From a checkpoint of a small transformer trained on Wikipedia: 6.87M parameters, attention and MLP in parallel.
Each number is 128 + 24 x the weight over its row's rms, rounded and kept within 0 to 255. Layers, rows and columns count from 0. Numbers have three digits each. The size before them is the row's rms in percent of the matrix's.

# down: layer 12 MLP down (transposed), 640x160, rms 0.0297, rows 347-384, columns 80-159
# up: layer 12 MLP up, 640x160, rms 0.034, rows 348-385, columns 80-159
down347 095:174184116107115156170133117158157123167102128109117145158109091127142121141108105108154095126124145145146116132119125129124140121157111151096140082133113107146104080151163111153126167138158147131111146138128114059125132140135129170132109128
up348 008:145170098153162188125123124162138136131146160123144142111114079142115128127158182132144148162127133134130132157148142111139118163167137142137161165174128147143165163186145155122145131150157162114147206140196148133115136131117166155146143128
down348 006:122112121134119087103116166137124141151125093115126118100120088104126144127155118167124072104102151100135173069120095154107142145082108157112138108107153103140094110096137108113158128165135134116133080123125120088105092108097117112140126115
up349 118:066146140130151126103142125149137127144155146126159136173137155180179156138097129174100118166147131085156103114082082093109113127102147142117128118132124137120127141108136150133115132097110156122157115120135125120111134129117117114148155102
down349 114:186219127124088130150133122174120103145146114149145095115135139093133094159149104101156108081159101168139120115149140116103121116151105123115170131119120123146153103161150081110104145154160131151107153131114124101162153134149151110152126129
up350 007:118134093175141202122123118166139150125169171129139129142107144140133118126165167106158153166093141165152145181138122084138132134136138151136163134150098104093142150148134098112106120106143148136147173175142168126111128149169145178139121119
down350 007:164140136086122130142135134136106134153152118102122086105122119108135122143119113178125080112086122110104109059145084132092133112124111096119096084152134094157100103096121123109130110144143113111099137121119078109116118099063089140125112117
up351 007:104141139161121113082113120084108122097125102103152122137082119129095108132152141119085116135125094112138136120092115092088133111099099143083110119121140120096113154120130086100128128099136145115125111137090159106099141145104120092164108092
down351 007:147117158105147157133121143185135118152138121147101154116163141160138140113129133143155127140124107168121128102175177145172123137160126133094134130133149102172162121144154171160111136178102160116143161146135142157120130092159113161139154114
up352 146:097132140112094113121133148126156074144137105094122123108102122165129146148120099118174129103091164146128146078122148097136125171098119141141137103121092156145127129158133101147157132152119122144107143129086146109117116120147129154145138132
down352 145:127162120144137164079116075105167155137122152145108124129180114104095137153091095160088120120156099144128115139143132121107148130115136158110160136124155141118103109136128164098120180135098137131154120134160129168135136104131150128120135127
up353 141:136113134144116139133115101103145125102143126134156123144129105157129157135164163115161140132096124110164139139076113089081131154124111123125113138083167138155136158125168124125133125129160051139122150113103095079171092119122086143103159119
down353 140:184107113136104152148102152164129114142151148097144116074134140121126052164118111113100128131158113184091073139134164112122120147109101157111103109111115143128124097152123098146154148128115127132130129118105158130155144116113107168127126113
up354 006:131149152126116169153167116123118132126110114136158116106122138123144144133172138117153128088154141113129138135136180149104125138110155118124104170159143134158133175116144124140122099138172149130113129166106157160154101139143168161140119144
down354 006:182090117111133097114134127129132103158138107109100156155137149148146160126139110132094167137130094134135112126087107142185109109149124152121135165163127114156184146134136097134165162128121127113120119109128120146106143134145091078132102087
up355 007:163126145117147171147203113126116151131167120144135146125146102106118133115131131136167134143138151133136132131125123145115124152131113133104144148150122141114123179168108145116129146123147123103153167148085160138138133149102129155125105103
down355 006:114121118164127123102131091157119104137101151118170133110135152091140117178165145138110095117098127110148135098101111152128129132144148122112133090124126100131114140104156156112136096115146130180122120141156097141087116109157102105133117140
up356 009:145141125147184094168143132152145142124130150135168139159129157147147149163147170194161139126147140118114142110137137174143126122150124123139128104110150142107167153168166147117169146125125165147149121133137114145144132153126128140123151149
down356 007:108172105105123150081103125091107122121113124132117171096151145111091095152090095040115143127115146126116140146133120112128136101144128129122164130144124139142094111112093112135096107139113100110116123125109112117129159130119164119140114097
up357 164:157138179132146121111111146144130125116171100139116108148151104135137139167119151134115132129116174128123152154104133165155143086131132150118112105095110171133143141117165133150114079141166143110133146145113091090112120133119149088132137128
down357 158:134167080155144141161143080123156151123140147104138141136145134159099160131165088130090088136117092143172111100171140150114137117124156133109138089136105106132179143123156153106113137096160097126116098132113186091135122148140130147131180097
up358 139:089137104126136114155128154104129134125153115127137133121136131159112148116138159142154186113159134105100170120132100122107179116125137118122154105129110133109119082137194106133104125119137118099105138106100126123159067094192135140149119154
down358 147:141117098139126157117149135150129096155141137146139134164085118135106076137131117095130105118099136130138140120109127137177094177117118104114078145136125104171105131112123152144111125111087129132158134098143096128104165144085131146132108115
up359 084:152142131132161142157125132138143143151161085145157115151105145180109126101170134156146149137134111108153110122139081119077147157092133123132122136123127148127094150086136128107185119089139132096153113104109144151113163174145127106140127137
down359 084:142180127126085120109150134133097096166090161111093133111101147105159130140088123086129097109148126171132141134142161127159124138188135133099165124146141090158176106129142107151084138138112132153077140168097127132153143115129162128111113115
up360 163:111133137140145163099106131128143117114137121111125119147125100115137160102090181108104166145117128139110139135137130100104144132090118126101094138095124126097152104135157077151151127137123134128129127150153116121110123112117116091143115179
down360 176:133129127073124149194110123169176130153120125113136103091108147110142119099118158143127150110151112124129114125156131124126127127137098120128128138180131132101154115127123126127147144145105135181130111138129103126153124145143179152119128126
up361 006:150147140172121102128100123154103119122148112136139149143138150128119123115139116082137166110110135126146141140106169106144166111126133158117114116138133073124123173136136117091095136158128115133151134163084167108153118137176127152043083159
down361 006:133136106144172147118122126113108108122175146105104156114140153144161156116131106116111155119147120174137126118137093178123117133182117113130132121132145128144139121128133160148170169118162114123134143126124123124154129122173113158149140087
up362 007:119095147142125160086140139112114123146158128128111137099122150130118117132099136082099094176130140160106145141104117103100099100101107174111110133140083108062156165137148086125111149129158142121201091131125112080139136110163141107151129119
down362 006:150148140155125122115144102142138139147122127104138064108133090092137141133162117139131145124087112140142104112144104125148135118135121098144126110075138127122094137116141161114119123180093154134144177131149129127137139151135114112107132114
up363 173:101172116132128142115102112156158143098167125111131126124107091163168113076156138141108131138140163139134149119085108132139143121109126150127139085114172158131117130126143147186151112095114118130163104126144101150125135129131070102108109123
down363 177:128115147109126135173143159135125142115144131139169106136095156127118108131194115118105123134134180072111155123110137093141160116119139099119148123170052097105156132119081125158118122127150139130134129114137142120137136071125087156145153100
up364 152:108114146150151113140100133127147104085121140172120121142120088182149166093104127156140152124126139091161120125104103143106094113078126095127107083123116199118141164159137112152130122163140115101139095140105125135073107150144107159190131150
down364 160:159099130080112110181138110157117147163153120120137133133156128094143119118139114105163086162139113166096136127115145093151172147112142163115154138168154099141099089116133144110093087092124112153129134062146116096140134116117115099105109121
up365 006:144125105141101134134127133141164109141103091118121126122129129113093111148153146083136123136117182193146125144119139102121128119155125088162133155112143139149132109201131155117136121131124163149175178125186117145186107099133146165134155159
down365 007:171141137171143128145135154112173168125144124164166122108130110113140164100136109211117153114158150109136209158151123173131131158107157144137113142156130173112105144127144134129166154155151114162126126123111133115097128141151154139125163121
up366 006:126147114133128131170145118147126131130101100118155083107127113135125136121164126154153160076139154095122133112131115145139116130120138102146084144144138142138125136107166130131145119112135112130112124128088128149134114129134129151104125145
down366 005:127148096108128100093141141070133113133108125150145172167099180131128117146081102104104137113147124135144126116092128135123117104147124163092147151140140152153153130141100094128159138119152119124092098171131128105139154143129138094146105106
up367 165:125136118107114097130138147158143114071110168139101118141117125181136116103144137104133123155101125095149145115120135144122123105121115168111092119133177131117114096099175116152133108084136133135167098180105162113101086106110159117089140161
down367 152:122120137127153097122134156124142138161143108131048114124106121124121161153145133153094082142105109138117151113097108101158126131102139103122147167121141147083141152139128087088144139134099149117159128168108131166183153114140174155104086142
up368 006:159135148130134104152146090174132152125120121101121130139146096100099106100103151137163148134149156139110107134156149127131116126121161138126153126107155119157085105129087171116150135153137123152126188148159137144137164106122165136120152110
down368 007:131150099125174149112101121132156113131119175144136144117112147135094085197080109135128095084095116128125126101148152133141132153101145154126134127167108134123139136142169051132117076087100110149099090109128101125096105122155121155110128154
up369 007:083142169123115168121138149134120150147153126147116117141161128126134180126119096104122133176136136165181148167129177133117167137115163166130128163162125104164116133090099102156095112164135149152101090139093120164158109130163128152149155119
down369 007:164062129105124080112121133121110089124095123105101132139108141144131110126137137132137149077140118131142098099141118090122124076170089098171091112137144120108140128120151154112113120120135109065145141125121114127117143117106096078134084159
up370 150:131131141131115121135150118149136129094160100059135088126155149124135134154122133112133150112135106126111144094141091098192126167137136134138101127137145141154086101164113121144111154079124138118132149102145114136106108134143126132159058126
down370 140:117147122125136122126102152113150128173126141175110145163104119167110099154144150099143115125133102147112177153093164131162109077117111141094110102137142103092154121127106116127100129145169146138108103142122119127205112150155156137060148136
up371 177:153140117136155144154146169158153131118157131136128087120113112148122113107142128147161170122114147092090135084133083164147138134125107164088122089115122127109158135124141111133099092110090157086138123119128100160139104125125144103152142127
down371 168:166104115123146131080113130090072107125128181133147118152157133151125148143113162131134100136136125121115131137105144122087134102161102138135133160149102082136108119138143137147118169156110146072121158154109107095147142096110116090164118166
up372 165:154148156113129121085156097143156142114135105125113141139135085156133168146151117135181179149113097140089138121110123114133098136129099144120105093119157143123136167119156141135134126115146102148137080101120127120135119127148123126123174114
down372 155:104174136136151067131155129122129088138101169141069097150125126115124098143087124123147111134129159135120124158127108164118125127147107143157144110139138129116126115101111096130105096121169144120132137116078162112109157148141126137112121114
up373 157:137120096134134103104144141154116142089137137106137154111119093120165130149125131145130132108142148137120141165138103145119132132098137088144120120148143122125155110154136151137172118128103123112108127119060131124144086165102076112113135115
down373 165:115175121127116138175124115112169082172137096159140105169135158138102109076125122086124168130100138102110141096109135125137117111155115110120124139124090135126114130122133083116104129120157141089141141124177126169109138131131157144148111129
up374 154:105112147149152184107106129142139125127134126118121109144112092139130145130115133127127144146135144159139137123098103138175127149113140100141098093079129137063077111131094110150126148152123095115131132114139087138124140123138133126135049103
down374 161:160115119110146158150139156135154112171142138133158101130166145141114129152140149114131114100137116130113153156123138068097129130134103154146098138124085105127136124126134133103072122096162144134134139162141176152123101096107102147114129077
up375 006:109084140115136138140132136100123093102148027132121119118176124114145140136133133108098124140104138131091137100091135124120104115109087142068123118113122141116101120112123122113124151135163140126134085132094132121139116150103109131157117126
down375 006:110105123150112101094133074123151139118117139134105119122129117078101121079132104121090119075136064117144146110090125127140128138146148093128088125172147099120096157108127167099155108091116133112109181091157137125130071125140121088098137110
up376 160:115180121138141101105172127154127067104162084113163131095095135119131157120137126124154150128129122068129123118120120138117208101124152120095106082151139110088105133095116129128134122154125129165094147091163123058167120162132127136121140133
down376 164:145125156115122118138118142162142120161142163154148153134153126128147112074090157088098089057135188134137113117117152129137101133140098134121120125117173148128149098122133152113129094132102127113134145126105133152137174132160124123132089112
up377 007:113122143119148097106181095110105113132122113099142135129105101112080074111147152119157093127149124131105138099095118130083089113142085094113100121098091115073133169144150109098118122106098120104172132129091121109113131127131105093089109132
down377 006:133136088119134147076092148138126090154114159122099175121150159115153156154105080107103122130117117139125126127161103159181137140141120160101170111107125151154137120119137153175093124152121117167123120128136116119109156070191174123147117098
up378 007:146146171106164127132145111134136136194117186133137167131145106145101150159109102141144074147174108145140127165164125177176139156174127104180145117155123136159156104135162154152101128142140118132132127137121130147138162126148113104117161139
down378 007:097078103089101115137118127123087092111102110114136160151109117109112109088106108111149125123107143114124051103117132100144128089088096146090138159079116132116117138133113132128111106117100126117160106104094149128122117080122149095149107123
up379 006:161110125083113108111129117158109121106141137092078130098124106099163093080093077129144162111123134126083120122146133108142120116112161118134110115109138138142092084061135120138107122149098109135101114109095080124113149102125101116073117139
down379 005:083159131117129107159121123123117122110120128155136112126119126124112122143127115112122080087125099122112113117097147117129137122054136125151138138117136142124152140136116073122106081104137110172121104104120132145111095146153149153119092175
up380 158:119119178116151181089146120116126090130134101096123156124133174116100120144156175134124148133132183132171141122139160095155105093119143123128088106136126152135144140101091083170136146119105139108146126132114090143141126105110129151191105107
down380 154:124101132134081147143143161125117097136134130110117106167096149123167104146136144123132129102129142186097112140138132175148122142136124151105073126104134100113134115150129123103034125089132150155129169104149097140106210109153128113162107139
up381 006:077128123119145135098121145131150123154110209112118126115117103130111115143115114120151106159137109132142131146159105123146107116148130130129154100112105103117138108150102118126100110122082131118132128163130104130101103118112086113130119085
down381 007:149091130087115152146128141164087120129124111117123152136130125138126105125111108113129112118091167114106068124152145110123134109117126105136131102117115165102074128120131149126099122143141124108145125104086106147140149074127176131142087143
up382 007:096107145099122124141187085079121152090151054087133092129168086114126123136137117115128147128124131138161123137094128123098101140093104108082072151124137119137090130117109101136117133119126143088143134122102150143143109129105117143136138113
down382 007:165111132142144142131117112144185109130116141178125162138125166124145141177134148158103153095149086113150146125123120117146117116177166128141116084174136144137142114138159172131128124130134123153118134127165082142105099131150128139136164114
up383 156:174106126186126111091151135127138139147141091065141133153115152121130155127128168083153130085157121167073143101093129151153147126146131139121111122141130109085125118129139164137131136120151153115134075138098137099121126136129121133105129125
down383 156:120153114128091123108100120140187141132130122174099139156116114146084080149116139131132125148113163127151149171117102110142136167096117131090118126166112126169134130115088106107113094146122140105152153113130133119107144083132154099136095143
up384 005:121136109136131159090137126120147127138128109115124158135135155109176091145115106106101121192104116146125151138112128107107128153157125119143103123164113103100163098149145075193052141092164133137159131104148131169138168104163153148159121148
down384 007:170096156151134127165130140144172165160144148153171133155150122128131152117186123176173137143162103134175116177157152129154163107122150136161128131126125139131118143138159183105146144182184122134170164149152131115155139139132133134128157115
up385 006:142098139159126143108156118144127146078133102146132124137118092138136114143091164127160149119148156086134146126125122113095107145100160142101128156125160133103095131087081133145178130112164125131142154158144171145152137132133127154162108137